config.toml
intermediate_size = 1024
init_std_qkv = 0.0442
train_tokens = 165900000
Each number is 128 + 24 x the weight over its row's rms, rounded and kept within 0 to 255. Layers, rows and columns count from 0. The size above them is the row's rms in percent of the matrix's.

# layer 9 MLP up, 1024x128, rms 0.0888, rows 170-196, columns 0-127
size [109  93 103  90  94 114  96  94 107  99  98  99  92  95 107  97 100  94  92  95  96 102  97  90 103  94 112]
[[ 89 132  96 156  93 130 145 121 147 112  97  38 168 115 112 174 131 158 101 113 122 140  80  94 173 147 120  93 124 116 158 150 129 120 156 124 131 155 113 122 112 101 132 143  94 134 141 131 102 149 117 139 111 159 143 122 128 102 112 187 132 136 119  97 115 125 179 151 107 145 114 120 129 111 159 104 134 166 176 114 119 114 123 124 107 119 174 136 148 105 101 155  96 125 136 137 109 150 170 132 138 114 126 137 121 130 131 121 139 118 130 143 170 128 191 150 126 102  99 120 134 116 134 117 136  96  87 106]
 [155 136 107 142  62 117 141 132 156  81  85 113 140 123 160 125 105 145 129 131 147 118 114 145 153 143 144  82 111 140 120 133 101 164 134 149 126 152 107 139 131 108 127 161 151  89 148 135 137 129 122 144 143  86 134 135 141 159 109  89 140 131 116  94  97 112 126 152  79 116  93 176  96  95 154 152 114  71 132  92 144 132 152  97 122 125 126 147 165 151 170 140 121 127 111 106 141 155 163 105  81 129 176 117 118 128 131 111 109 122 122 142 113 134 128 129 113 121 178 126 130 168 192 152 147 145 128 139]
 [152 141 116 169 108 109 139 133 102 153  90 123 156 124 150 168 157 121 167 105 143 120 178 134 113 102 165 126 105 110 134 122 127 112  82 132 117 101 129 109 143 112  88 121 144 105 132 128  91 127 160 188 141 134 121  88 117 114 117 155  99 117 145 170 124 105 137 147 100 140 134 130 130 147 132  69 120 136 138  92 122 155 130 141 137 113 126  99 135 100 121 156 108 137 144 123 119 112 127 143 117 147 121 135 133 202 138 157 121  63 124 164 156 167 137 163 186 103 140 125 146 149 141 130  90 130 140  91]
 [151 124 124 147 132 161 118 115 123 166 121 119 145 184 124  99  89 110 184  97 102 142 152 154 154 151 128 128 122 119 103  94 110 129 108 145 151 103 119 122 162 158  87 108 129 132 122 148 157 170 151 159 121 147 115 115 132 137 122 122 148 131 139 135 102 162 117 109 110 127 134 143 118 167 135 120  87 126 147  92 118 114 117 160  90 143 130 131 148 131 103 101 118 194 121 140  94 163 107 109 146 121 109 117  88 154 137 100 125 129 116 177  87 126  93 122 125 126 134  99  91 184 158 157 137 148 104 189]
 [116 159 114 147 127 145 169  92 122  97 127 164 138 162 108 100 135 115 102  89 125 129 146 142 141 135 123 131 112 118 154 129 113 122 139 155 140 155 154 150 137  96 124 116 103  97 104 106 159 117 111 138 111 162  82 130 134  83 109 173 156 120 126 156 113 108 121 117 145 149 101 104 171 142 161 137 153 152 178 158 123 120 127 144 142 129  98 161 147 142 130 120 131 109  93 124 128 152  87  82 149 161 215 143  99 140 142 117  82 133 103 139 115 145 114 129 147 127 130  72 131 133 135 172 117 149 129  86]
 [112 126 174 156  83 133 117 128 145  96 129 159  97  96 130 153 123 134 128 151 147 125 131 166 140 146 124 133 141 129 125 140 126 179 138 117 143 149 135 128 135 115 141 149 145  97  91 120 102 159 102 152 118  79 144 134 157 153  84  97 142 132 147 160  99 127 121 108 113 140 116 126  85  71 164 150 134  85 181 107 121 148 147 134 170 141  91  97 158 139 113  90 115 124 121 107  75 144  90 129 129 113 125 137 135  86 119 152 150 111 151 154 190 143 115 156 134 125 130 150 121 104 134 107 135 123  72 129]
 [110 128 143 143 116 100 145 102 119 108 162 102 111 127 151 122 148 109 157 128 118  99  96 145 165 174 122 115  86 152 139 135 124 123  74 109 143 144 178  90 153 152 123 136 120 106 143 158 121  94 123 139 138 111  85 136 139  62 115 125 168 147 131 150 104  98 137 119 120 164 117 100 176 135 120 144 175 156 136 141 142 134  95 143 174 101 134 180  88 161 155 142 129 144 142 143 117 129 111 145 119 107 128 124 115 152 131 169 104 103 158 128 114 104 109 134 103  92 147 119 109 149  77 155 105 123  97 110]
 [116 117 166 139 112 151 190 142 146 141  97 125 114 143 126  92 168 126 162 104 136 127 141 105 138 123 111  92 140 133 157 163 102 147  83 144 102 150 145 118 129 137 126 116 121 102  88 132 108 125  91 106 134 116  87 155 127 154 143 111  95  88 155 116  76 127 124  95 152 132 162 168 136 150 124 135 127 100 118 137 136 146 101 125 133 106 123 189 144 121 127 137  84 122 109 125 116 102 159 138 133 139  97 141 109 131 172  98 146 176 131 148 146 117  69 111 153 130 182  81 100 107 116 144 120 108 105 140]
 [174 124 135 192 155 147 107 140 161 146  93 149 132 107 112 117 131  89 118 146 118  97 140 135 112 111 120 162 134 191 169 137 154 140  99 162 105 126 130 155 110 180 127  97 120  92 120 122 148 106 135  98 125 137  85 144 113 116  91 113 175 120 147 128 127 121 109 139 145 135 100 110 106 120 158 119 141 152 111 144  82 125 116 126 123 121 122 157 123  91  97 135 132 103  85 131 122  98 153 113 137 101 145 149 102 122 152 150  86 115 176 166 130 153 146 113 178 146 126 160 136 121  93 147 118 165 119  95]
 [125 109 174  98 159 125 141 121 124 161 119 161 157 124 122 108 144 107 154  96  91  87 120 150 110  95 101 142  95 101 106 136 137 135 145 122 143 124 148 143 156 136 143 145 119 164 108 117 143 141 124 176 120 135 109 153 116 170 127 120 112 109 137 140 137 104 156 155 152 128 143 109 143 144 121 134 110  98 156  96 180 102 118 156 116 161 120 139 130 109 105 129 146  78 131 113 168 119  97 143 130 113 168 127 132 109 123 104 113  92 149  99 157  52 143  86  93 128 135 145 151 127 111 137 173 163  64 140]
 [136 137 133 158 109 156 170  92 127 133 120 163  89  97 155 103 105 154  86 160 160 138 115 149 111 142 159 142 145 141 146 166 122 132 142 132 173 110 138 153  86 143  74 132 125 130 113  70 117 116 146 129 133  94 127 131 111 130  77 135 138 153 154 128 129 120  97 147 118 124 128 133 149 105  84 138 122 161 124 138 120 146 142  91 138 161  90 114 173 104 123 119 132  96 131 143 136 189 136 142 113 137 120 114 108  83 121  60 142 138 147 111 157 148 105 142  85 119 146  97 131 157 120 153 106 128 159 143]
 [112 151 161 159 111 175 176 138 141 128 125 150 155 114 177 147  99 130 111  85 145  74  91 126  95 116 188 133 143  82 147 127 138 106 102 113 135 158 145  77 123 129 124 155 137 118 128 134 118 138 117  93  99 134 136 107 137 133 131 129 118 147  94 146 130 151 140 126 118 141 128 141 135  95 138 144 114 135 102 132 149 132 108 115 141 161 186 157 164  57 132 117  80 126 110 144 147 111  97 126 118 131 109  91 151 147 133 107 164 145 144 102 152 144 112 134 104 137  76 125 126 140 113 142 113  98 103 171]
 [149  84 158  96 100  97 138 175 111 142  68 171 123 150 135 139 166 155 161 139 121 151 122 140 140 129 137 145 121 123 108 147 100 119 173  80 135  91 102 183 122  95 138 149 154 144 136 151 122 172 136 147 117 116 102 157 157 125 152 142 143 119 146 138  93 137 144  87 130 123 112 125 128 122 139 107 140  84 145 110 141 129 138 117 117 101 110 126 117 159 107 113 106 127  96 116 161 145 104 135 138  53 135 161 146 122 143 133 149 105  81 142 114 163 141 141 163 120 129  80 101 128  97 130 151 150 129 106]
 [ 93  90 167 119 123 103 131 101 141 134 135 124  95 154 124  79 107 113 112  75 131 131 123 124 121 152 132 137 133 129 139 121 134 121 127 134 140 127  99 135 142 121  98 108 142 145 157 126 140 179 120 159 158 174 104 127 137 132 163 114  99 106 144 138 143 110 112 154 104 137 151 150 141  98 123 139 143 149 122  71 141 147 108 138 138 119 115 161 164 108 153  61 130 119 124  89  92 199  93 125 140 102 159 155 154 145 133 150 166 134 115 156 127 130 184 117 104 139  95  89 114 151 159 166 135 118 131  90]
 [133 116 133 152  93 159 118 148 148 146 119 102 129 117 141 149 133 130 131  94 157 144 141 115 119 128 148 138 176 155 179 134 139 133 154 102  80 140 137 139 114 155 107  88  97 101 127 122 115 143 142  55 153 140 141 133 126 105 122 178 137  95 126 118 153 114 133 140 141 137 150  93 148 114 163 114 139 140 118 100 195 139  93 133 130  74  94 131  71 145 162 110 105 125  67 166 141  84  98 134 145 111 113 153 107 148 129 120 131 148 133 145 118 121 128 131 144 119 135 133 124  99 103 149 117 145  81 161]
 [109 120 163 119 129 155 182 146 110 148 100 125 166  96 125 145 126 121  90 131 139 125 126 120 110 159  85 113 144 127 140 130 135 173 106 106 133 157 125 149 116 122 133 143 143 112 130 120 115 180 155 136 128 153 125 129 131 135 130 104 149 124 142 133 163 131 148  86 119 128 158 102 132  37 167 109 149  67 123 142 160 154 104 138 114 109 146 163 162 125 160 117 132 109 173 117  93 135 134 171 101 137 141 135 104 137 148 147 131 151 104  85 152 119 107 167  87 112 125  86 129 102 152 133 127  94 156 111]
 [146 117 145  92 112 154 148 152 113 108 141 123 129 125 165 160 155 120 145 120 182 148  98  76 124  91 128 104 146 137 154 114  86 173 161 138 145 122 155 152 125 121 144 149 111 142 103 124 124 123 120 132 128 135 124 119 129 154 154 158  84 140 115 187 106 117 162 162 131 130  69 162 140 115 112 103 115  99 149 135  82 105 140  90 124 103 137 150 123 137  81 103 135 101 141 166 109 117 111 149 114 116 134  76 131 135 135 100 157  90 140 148 146 144 129 164 177 176 156 132 143 127 117 131 134 117 129  84]
 [ 80 150 122 106 166 171 137 142 104 100 117  86 139 127 135 123  91 117 107 104 132 125 136  98 152 124 114 138 164 152 122 122 102 100  96 156 119 130 115 108 134 123 108 105 109 116 140 145 131 144 141 139 144 192 163 164 119 121 116 153 113 147 150 132 127  88 124 136 159 117 114 128 112 131 166 117 128 197 185  86 164 136 101 116 117 128 157 173 145 122  68 109 148 134 114 128 129 156  93  83 142  99 158  77 129 100 129 149 163 137 112 106  98 129 126 160 114 115 121 137 111 147 129 119 142 149  97 108]
 [ 94 125 173 160 164 151  97 124  95  89 122 161 136 133 133 131 122 137 118 150  97 127 103 165 117 124 142 109 124 129 100 135 107 111 143  88 117 141 151 143 126 117 150 150 138  75  97 109 123 124 136 139 124 106 156 139 128 153 141  89  85  72 124 128 106 115 131 140 129 136 159 128 136 155 130 133 185 133 121 121 176  82  86  93 121 132  93 169 120 159 135 168 162 106 136 122 147 132 129 121 133 117  83  97 119 158 143 138 143 135 118 173 152 134 158 152  82 109 111  90 139 124 178 122  86 111 108 149]
 [173 150 177 121 107 118 175  79 104 134 138 134 137  92 139 169 103 127 141 132 140 107 159 136 131 153 100 139  92 126 131 134 138 104 138 124 112 132  78 107 137 132 120 141  87 103  88 106 137  89 103 116 111 160  89 127  70  32 148 109 115 132 119 124 129 113 149 161 115 175 124 132 143 102 109 142 127 146 130 105 137 117 147 101 118 142 136 132 152 156 111 131 118 125 103 142 131  94 169 107 123 164 112 133 135 142 106 138  81 113 123 129 141 142 174 132 121  87 144 117 164 126 128 125 159 144 132 158]
 [118 114 137 135  86 107 140 123 138 113 138  90 145 150  89 117 121 143 136 158 129 141 126 151 112 109 122 134 114 156 109 152 128 124 126 132 115 149 135 114 144 150 127 140 113 126 149 150 112  87 106  90  95 180  93 147 115 106 153 166 141 108  95 165 121 131 122 140 128 169 128 140 112 149 178 142  99 126 146 141 132 102 128 134 155 127 129  72 141  92 146  80 120  99  93 139 131 109 182 169  63 131 142 156 147 102 114 121 107 160 148 156  97 130 140 151 122 124  95 153 146 199 111 136  94 131  84 144]
 [168 117 121 159 134 139 125 100 109 112 152 121 148 149 135 119 138 139 147 100 138 153 120 127 174 130 169 173 123 130 152 174 110 100 151 111 129 121 123 123 151 104 104 104 128 141 103 127  82 141 123 139 129 165 156 105 114 111 136 121 123 117 138 126 124 149 137 137 138 153 121 131 130 131 147  91 137  88 159 112 102 124 182 130 112  90 115 129 108 147 107  99 129 116 120 149 133 131  75 117 101 163 167  88 175 162 127 117  88  89 135 134 131 106 139 189 150  71  90 126 149 137 112 200 133 115 114 164]
 [157  79 118 108 112 171 121 111 103 137  94 115 167 133 154  74  75 125 136 125 124 184 111 188 134 117 133 129 149 140 131  86 100 134 108 151  93 125 125 135 125  88 128 101 121 128 139 148 122 123 114  99 136 159 157 135 149 134 107 141 139 151  86 107 134 150 154 118 124 148 143  96 107 128 131 104 125 110  98 151 117 132 108 101 100 120 156 149 146 124 131 106  91 140 137 116 121 139 188 149 105 112 117 168 128 105 146  72  77 132 154 111 161 165 144 121 150 137 121 129  99 124 163 139 133 131 155 180]
 [102 114 119 123 109 123 143  83 136 126 125 143 191 120  92 140 139 168 115 100 160 143 130 132 118 145  91 147  97 135 140 157 121 129 154  93 122 111 137  88 141 148 129  77 133 124 154 137 113  94 161  99 107 148 120 133  89 171  79 123 107 135 130  88 117 102 130 122 142 178 123 120 142 111 161 127 140 113 126 126 152 161 141 172 140 153 145 123 153 108 120 150  95 116 125 126 118  91 140 115 113 104 114 118 108 119 174 172 162 132 136  93 177 178  71  95 121 108 142 128  97 107 138 133 101 139 145 156]
 [145 119 137 107 131 115 112 142 114 182 107 121 165  99 145 137 125 132 109 153 133  85  91 109 115 109 113 138 115 137 110 141 113 128 110 121 149 104 148 112 130 136 157 131 166  99 150 156 124 110 153 135  98 117 146 151 161  95 143 151 140 119  73 110 129 102 116 148 187 123  66  87 161 130 126 133 167  93  92 103 131 140 125 131 119 126 118 125 170 123 128 107 105 122 177 116 165 107 134 120 126 159 144 163 119 115 169 150 136 171  79 121 160 143 139 121 122  84 191 112 133 147 131 141 139 128 176 115]
 [114 153 127 125  97  84 142 138 126 109 106 106 196 116 152 117 129 138 127 140 148  95 114 120 133 112 121  90 114 163 143 143 100 119 137 126 134 112 162 121  85 126 121 143 112 111 150 128 103 139 128 130 105 104 133 117  93 132  82 110 119 176 161 163 145 141 145 123 100 147  97 123 135 148 156  80 151 133 147 102 149 125 126 108 139 111  78 121 101 131 124 151 154 148 138 183 125 104 185 139  99 103 155 105 179 147 141 140 153 101 121 120 121 174 178 141 163 122 140 162 119  98 124 170 137 122  90 154]
 [146 138 137 124 116  99 165 140 153 117 116 140 123 126 172 144 100 149 165 167 143 155 130 115  87 155 135 131 116  99 131  78 148 138 116 105 160 134 149 102 104 136 137 111 158 121 102 134 121 114 108 120 142 175 157 132 126 146  59 116 177 167 114 121 104 133 140 124  88 129 132  81 133 126  58 132 116 125 104 103  95 147 142 113 128 116 136 133 165 151 107 156 138 119 146 104 154 148 136 110 120  64 112 115 100 112 133 123 151 107 166 155 124 137 127 170  60 106 137 121 108 123 142 119  96 116 114 118]]
# layer 9 MLP down (transposed), 1024x128, rms 0.0764, rows 170-196, columns 0-127
size [115  93  96  98 101 111 113 100 121 111  79 116  90  88 119  85 100  86 104  91  99 108  91  79  94 107 108]
[[119 138 140 129 134 132 136  96 105 134 168 253 127 147 127 146 158 140 126 117 116  94 143 127 120 124 132 122 133 129 142 118 104 131 136 128 138 126 112 123 128 141 116 125  67 130  91 139 118 120 118 162 184 126 140 149 134 116 142  75 109 107 102 132 161 125 100 141 121  96 140 107 137 104  99 135 105 138 141 122 123 118 143 143 130  78 122 134 129 154 145 129 206 157  70 125 118 124 158 133 161 160 117 131 130  87  87 173 132 159 135 143 138 126 102 119 139 120 119 100 125 135 129 126 122 113 104 160]
 [130 146 138 112 135 158 112 140 158 165 167 141 137 138 118 122 104  99 123 130 102 122 123 120 124 154 116 146 119 110 142 122  99  92 166 156 109 105 128 147 150 143 138 114 132 162 116 115 115 126 154 123 114 187 158 148 117  99 179 118 141 135 154  86 177 140 122  89 133 131 110 129 169 129 126 109 110 143  82 181 126 108 125 166 116 111  55 134 117 151 118 138 124 134 142 175 122  92 121 110 112 171 112 113 127 104 141 145 157 128 141  84 135 170 128 111  98 125  62 148 126 120 113  82 156  96 121 132]
 [130 153 142 129 136 144 107 138 134 130 154 109 148 124 130 122 100 115 112 127 140 143  84 166 144 174  95 118 117 129  99 183 132 182 165 119 132 172 156 126  70 122 166 127 111 144 112 153 106 145 114  99 113 131 130 109 138 141 161 127 104 119 144 134 156 102 148  80 175 101 153 130 111  76 136 158 148 102 120 163 104  95 128 139 141 157 131 153 129 141 111  90 125 108  78 119 105 185 139 122 127 107 116 128 130  66 153 110 136 134 135 146 147 118  99  95 125 133 127 104 117  71 138 120 131 112 134 160]
 [183 145 176 110  85 184 139 150 120 117 120 146 103 112 155 170 110 143 130 135 112 116 123  97 156 171 143 138 169 140 132 184 124 131 173 133 134 108 126 101 104 123 128 132 120 135 142  84  98  92 103 119 146 148 112 117 106 126 132 119  95 116  77 150 146 140 112 109 131 159 118 119 145 144 143  84 107 177 116 141 170 115 106 157 148  84  91  92 146  96 133 143 136 123 101 117 163 155 129 127 161 123 125 131 130  91  82 107 124 135 152 135 124 160 109 109 137 131 125 141 147 112 149 122 118 117 136  71]
 [153  98 166 106 122 142 125 165  76 131 131 155 175  94 136 165 102 128 174 111 120 108 147 123 132 128 107 128 115 132 122 128 152 140 160 171 119 141  87  99 111 154  99 158 125 156 151 109  93 159 152 157 136 180 141 115 123 110 123  82 127 136 114 126 133 142 126 120  99 112  92 165 149 146 110 123 132 104 113 124 133 114  90 150 141 130 111 127 114 135 115 131  67 104 197 128 124 137 108 145  61 132  80 140  98 140 138 155 137 139 128 100 139 125 120 143 112 153 129 173 130 114 107 155  93 154 148 125]
 [135 122 100 101 123 122 111 113 109 155 191 124 108 143 154 120 148 122 119  93 103 109  83  95 115 138 181 112 109 165 125 160 136 139 140 107  97 116 108 104 112 108  91 103 103 164 190 116 170 111 125 170 113 149 136 133 120 117 129 181 111 139 117 145 142 104 114 149 141 145 129 150 120 128 114 107 127 133 127 154 137 117 108 124 116 121 113 151 111 158 100 162 148 100  93 120 126 122 176 130  91 127 116 111 148 114 138 135 133 130 162  87 128 173 198  95 138 140  96 133 115 157 112 171 159  91 132 124]
 [100 115 127 100 143  99 127 171 146 133 113 135 137 133 128 157  94 135 141 149 106 120 135 124 174  66 141 104 127 109 106 121 138 159 160  91 147 142 132 139  87 151  97 140 141  99  91 110 136 132  81 144 114 129 178  94 136 142 122 146 164 153 107 122 155 127 168 119 128  76 152 140  73 127 131 170 120 130 139 101 100  89  91 106 124 112 129 147 154  87 139 145 114 117 171 133 144 125 147 113 145 106  92 131 141 134 113 139 102 138 131 144 126 186 137 123 127 149  88 191 164 122 138 108 135 105 137 123]
 [120  95  81 159 147  93 149 146 122 128  78 101  99 129 110  93 182 157 164 137 153 152 101 110 127 140 130 101 105 157 110  96 178 116 121 126 126 111 140 141 113 111 139 127 127 100 124 148 141 115 115 147 163 135 138 134 139 123 142 125 125 105 129 180 128  87 112 138 119 159 157 145  85 154 132 128 125  97 129 149 108 169  97  86  91  90 114 105  85 155 111 115 122 103 134 118 175 156 146 152 158 146 167 139 160 132 125 138 127 131 130 163 144  86 110 111 155 104 162 140 119 142 123 173 146 132  96 106]
 [148 135 134 129 150  80  91 135 101  39 111 138 112 112  95 168  73 159 174 134 153 123  99 107 125 178 119 110 102  94 149 169 150 118 118 141 140 124 136 121 126 140 139  78 109 126 146 120 120 135 128 146 124 128 121 115 134 107 127 113 133 153 103 110  97 120 116 129 145 127 121 113 152 156 130 136 147 117 175 112 178 127 108 122  71 137 161 110  90 162 156 101 116 133 169 111  94 112 114 118 124 106 150 105 134 159 126 137 167 148  93 140 155 171 119 125 161 154 140 142 128  96 120 145 133 137 149 124]
 [ 95 118 110 134  96 131 139 155 127 136 152  90 133 167 105 133 101 129 106 126 116 143 148 197 106 145  87 131 129 102 111 118 115  76 119 128 124 106  65 130 116 166 110 152 127  88 137 153 152 128 131 109 140  83 164 157 118 102 129 112 183 143 131 155 161 158 108 132 142 161 138  79 121  88 117 163 120 144 122 125 113 119 104 104 138 100 161 133 144 134 118 116 128 148 125 154 137 102 151 141 147 127 111 118  61 143 106 149 122 138 143 172 169 162 135 115 147 107 130 154 157 133  84 154 116 108 120 125]
 [101 105 126 136 111 173 156 131 133 127 121 120 123 122 105 137 145 143 174  90  95 119 119 146 155 129  95 114  85 139 145 146 123 103 116 128  64 134  89 140 125  96  97 116 122 120 144 130 137 145 118 120 145 134 113 149 126 118 131 112 124 141 144 189 112  97 127 107 112 106  92 113  98 140 133 147 112 123  69 170 197 135 123 125 176 126 119 148 103 103 144 165 149 154 129 141 154  93 139 152 138 149 152 172 131 154 148 151 105 130 107 137 165 155 111 104 171 100  98 117 103 109 166 140 126 127  79 157]
 [119 110 126  72 160  98 113 140 114 101 136 141  86 110 102 134 146 126 150 162 135 125 134 118 168 109  91 122  89 179 130 129 133 142 125 147 127 123 110 167 116 174 132 125 100 158  86 165 126 102 114 134 124 139 107 137  95 120 153 160 143 113 120 126 113 149 115 134 159 159 137 123 126 143 153 118 150 108 139 115 115 138 114 131 154  92  80 134 136 191 109 183 140 119 141 108 146 150 155 118  97 106 114 157 106 105 156 155 102 120 131 133  92 123 137 111 153  80 170 100 109  85 145 149 108 189 129 108]
 [ 98 132 108 125 136 152 157 129 136 101 146 125  80 117 136 111 161 125 173 152  97 130 136 126 181 112 140 105 138 146 118 111 110 150 119 109 156 104 130 105 119 165  48 124 131 123 123 102 121  70 151 153  96 102 121  83 156 167 113 123 137 147 106 124 162 148 151 133  83 140 149 156 165 123 120 133 125 186 123 127 136 105  90 191 133 158 128 163 126 145 139 105 129 121 118 116 154 161 120 147 116 107  94 134 153  86 132 169 131 152 147 117  93 124 115 122 129 155 128 139 105 114 143 122 100 144 122 102]
 [131 107  92 108 115 133 104 129 106 104 151 104 107 113  97 170 140 170  98 140 120  63 130 110 142 125 102 151 143 154 138 148 132  84 114 130 149  91  94 111 143 123 115 146 136 132 129  93 123 117 163 150 119  90 115 119 117 144 105 122 166 130 146 107 132 153 109 145 153 161 118 131 141 120 189 117 108 133  90 131 166 161 142 113 153 143 100 119 166 148 132 169 151 172 123 181 131 136 122 145 104 123 139 102  86 101 128 137 100 139 124 105 123  75  89 133 126 114 135 154 124 169 112 156 135 136 176  84]
 [127 125 168 115 138 112 108 134 107 112 137 136 105 117 121 119 152 156 133 154 114 148 168 129 106 133 148 120  79  92 121  71 174 132  87 141 153 105 132 112 124 111 141  95 109 117 107  93 132 134 138 166 131  78 114 112  89 175 122 128 134 146 167 126 100  91 126 153 108 160 100 123 114 162 168 143 140  78 136 126 112 118 140 129 158 122 101 115 139 148 151 104 123 118 124 152 128 143 138 138 190 157 103 157 116 158 123  78 158 148 149 182 139 129 121 126 105 142 132 107 111 119 123 136 154 165  85  88]
 [111 133 119 147 120 120 108 151 136 135 125 112 119 108  98 123 124 114 152 154 127 169 140 152 101 130 148  98 148 101  66 106 112 128 146 132 123 115 141 132 149 142 120 105 131 116 142 126 133  73 114 119 118 106 144 137 102 135 150 169 106 140 116 102 147 124 124 153 125 156 128 134 119 161 127 143 102 145 118 130 142  77 157 117 153 169 143  90  90 129 125 139 206 158 109 141 171 135  89 122 159 124  99 121 115 103 130 146  68 110 124 124  91 118 113 125 142 148 172 164 155 204 105  95 121 169 118 111]
 [104 133 120 132 117 111  95 105 126 106 122  97 188 124  86 127 145 100 120 157  85 188 137 131 117 171 158 185 142  82 128 166 128 118 131 142  97 112 116 113  98 158 150 131 174 115  99 144  90 153 158 154 118 156 123 152 111 119 109  79 119 103  97 124 112 141 101 137 151 187  99 107 138 125 122 139  95 133 146 143 102 141 166 117 116 135 162 126 138 104 128  95 123 128 140 158 121 134 141 115 127 150 161 109 139 114 126 115 156 142 107 112 163 143 125  89 143  77 130 117 130 143 169 121 147  92 125 118]
 [137 140 157  75 176 139 117  98 130 162 129 178 100 136 130 182 144 136 128 122 115 111 125 137 147 110 149 126 109 107 172 104 110 117 131 146 120 128 158 107 115 136 103 163 139 124 138  78 134 103 157 159 142 132 134 128 111  85 180  94 111  98 130 118 132 168 142 104 165 156 110 104 152  63 133 106  81  98 111 150 126 150 153 117 130 150  88 124 127 130  90 143 132 136 110 129 123 103  94 103 166 120 122 137 137 147 123 130 159 113 143 122 143 144 115 140  91 162 120  92 152  66 109 116 141 134 145 148]
 [138 111  91 120 100  81 148 128 133 141 111 103  94 125 139  97 122 136  96 102 159 117 123  71 159 142 131 112 145 121 102 150 171 109 138 129 170 125 105 149 123 145  90 122 146 151 156 138 118 115 103  98 134 109 115 131 122 109 173 191 177 116 161 126  98 111 138 157 114 104 136 144 130 172 104 147 111 165 118 137 138 153 138 187  96 171 148 105 143 124 106 123 105 138 105 139 115 146 155 139 148 103 156 103 149 150  86 138 132  96 136 127 106 144  94 145 134 139 156 149 140 123  80  79 144 114 132 106]
 [123 108  89 119 132  92 142 169 143 121 165  88 114 141 114  61 180 170 145 129 164 150  85 172 172 102 139 102 135 153 100 170 105 137 112  95 166 117 140 118  99 147 129 117 146 110 124 135 143 114 151 103 133 116 131 145 143 158 118 153 100  95 124 133 124 124 115 159 157 110 146 130 121 119 167 142  92 143 101 169 120 142 144 168 159 120 106 127  88 100 168 142 114 118 142  76 127 129  89 130 119 125 135  69 139 123  83  96 145 120 139 134 124 114 135 148 132 161 116 114 150 119 149 124 136 143 117 137]
 [ 72 143  77 149 131 141 111 151 135 130 170 134 105 116 138 106 129 130 148  77 128  75 132  83 128 144 135 125 122 140 150 119 147 146 123 123 109 128  99 152 118 143 141 134 133 175 134 133  97 125 167 108 142 126 162 111 190 143 107 121 164 141 113 126  91 124  97 116 110 124 143 128  91 118  81 142 165 165 139 132 173 124 117 145 161 117 141 158 117 152 166 155 117  99 166 102  98 123  85 143 130 107 121 128 163 138 111 120 101  84 130 104 149 137 177 133 111 108 106 115 108 167 126 100 121 175 124 119]
 [106 154 151  86 139 122 108 123 148 128 104 130 135 157 138 147 158 116  82 168 150 102  88 124 116  92 121 117 138 128 123 112 116 169  63 128 153 127 150 123 118 157 126 157 140 137 123 122 144 110  61 140 125  76 128 133 143 190 122 168 108 118 142 165 130 109 145 127 135  66 121 137 121 108 150 121 163 151 153 116 110 153  42 112 141 133 138 129 139 130 182  88 108 120 132 139 125 125 142 139 148 131 122 128 105 106 138 124 167 125 143 128 148 117 120 110 122 175 123 123 125 136 134 116 128 154 151  82]
 [106 141 142 153 148 108 154 117 118 131 108  90 137 119 158 170 127  80 127 143 105 126 111 106 141 126 111 140 149 114 112 166 119 149 157 128 139 141 151 133 161 143 114 153 208 110 127 119 120 113 118 165 106 100 152  75 123 117 116  81 131 105 128 154  94 182 141 139 128  73 135 112 149 129 153 136  81 154 119 120 128 119 172 161  98 144 120 129 111 142 144 148 123 151 106 176 138  78  92 158 101 146 113 113 115 141 117 156 164 141 128 115 123 124  90 145 160 123 103 115 164 107 130  97 110 145  94 124]
 [ 98 122 153 106 137 136 121 148 149 160 109  85  76 170 127 189 134  95  94 149 119 118 141 135 133 132 173 149 171 118 151 109 103 118  77 160 158 125 111 168 122 143 111 139 135 137 150 124 108 115 111 161 123 102  98 148 134  83 162 125 137 149  90 104 109 137 135 134 106  98  99  84 157 123  70 155  97  97 141 124 104 138 137 129 124 116 100 134 144 122 140 112 157 145 134 129 148 123 143 134 150 130 137 115 175 122 121 120 139 100 143 176 135 138 119 139 127 184 124 144 128  91 120 155 112  93 132  76]
 [124 151 137 100  89 176 115 126 132 105 108 141 102 151  96 138 104 138 111 112 160 122  72 158 124 135 122  96 133 147 129 133 177  72 117 105 151 126 128 190 157 139 148 148 106 143 125  81 174 116 104 186 102 119 131  83 166 138 152 140 104 140 162 135  79 115 143 153 140 120 133 168 136 127 122 135  78 147 109 122 132 127 124 117 133 119 105 164 125 145 112 127 154 166 145  80 137 128  91 118 152 115 114 110 117 128 118 139  98 135 143 115 141 130 134 126 131 111  93 129  88 109 131 125 168 151 106 168]
 [158 115 146 111 178 145 131 126 149 125  99 111 139 118 137 123 127 132 134  98 157 124 123  99 133 137 120 142 135 115 135 132 144 119 137 111 130 129  73  94 153 101 133 126 118 151 120 159 135 174 144 145 159 158 110 112 159 113 116 136 130 117 128  85 128 127 136 121 151 174 110 161 101  39 129 157 137 119 131 132 133 112 133 150 124 154 144 156 171 164 107 165 100  96 128  91 153 162  59 120 137 109 145 160 122 114  96 167 118 141 121 136 107  91  82 101  87 134 115 110 127 174 102  95 127 110 118 143]
 [112 123 161 128 119 131 160 136 104 138 155 129 175 111 100  61 113 105 114 131 151 101 144 128  92 118 160 156 129 215 135 155 124 114 131 118 129 122  91 167  99 123  94 118  97 131 132 121 148 113 126 139 108  73 117 110 109 149 148 133 125 124 131 150 132 138 136 140 116 150 107 180 119 132 120 126 184  99 131 106 143 104 123 134 124 129 170 130 141 137 167  85  96 130 131 162  97 180 154  92 109 118 143 118  85 122 153 120 139 147 115 122 131 118 133  92 163 111 100 131 158 113 141 148 168 106 107 148]]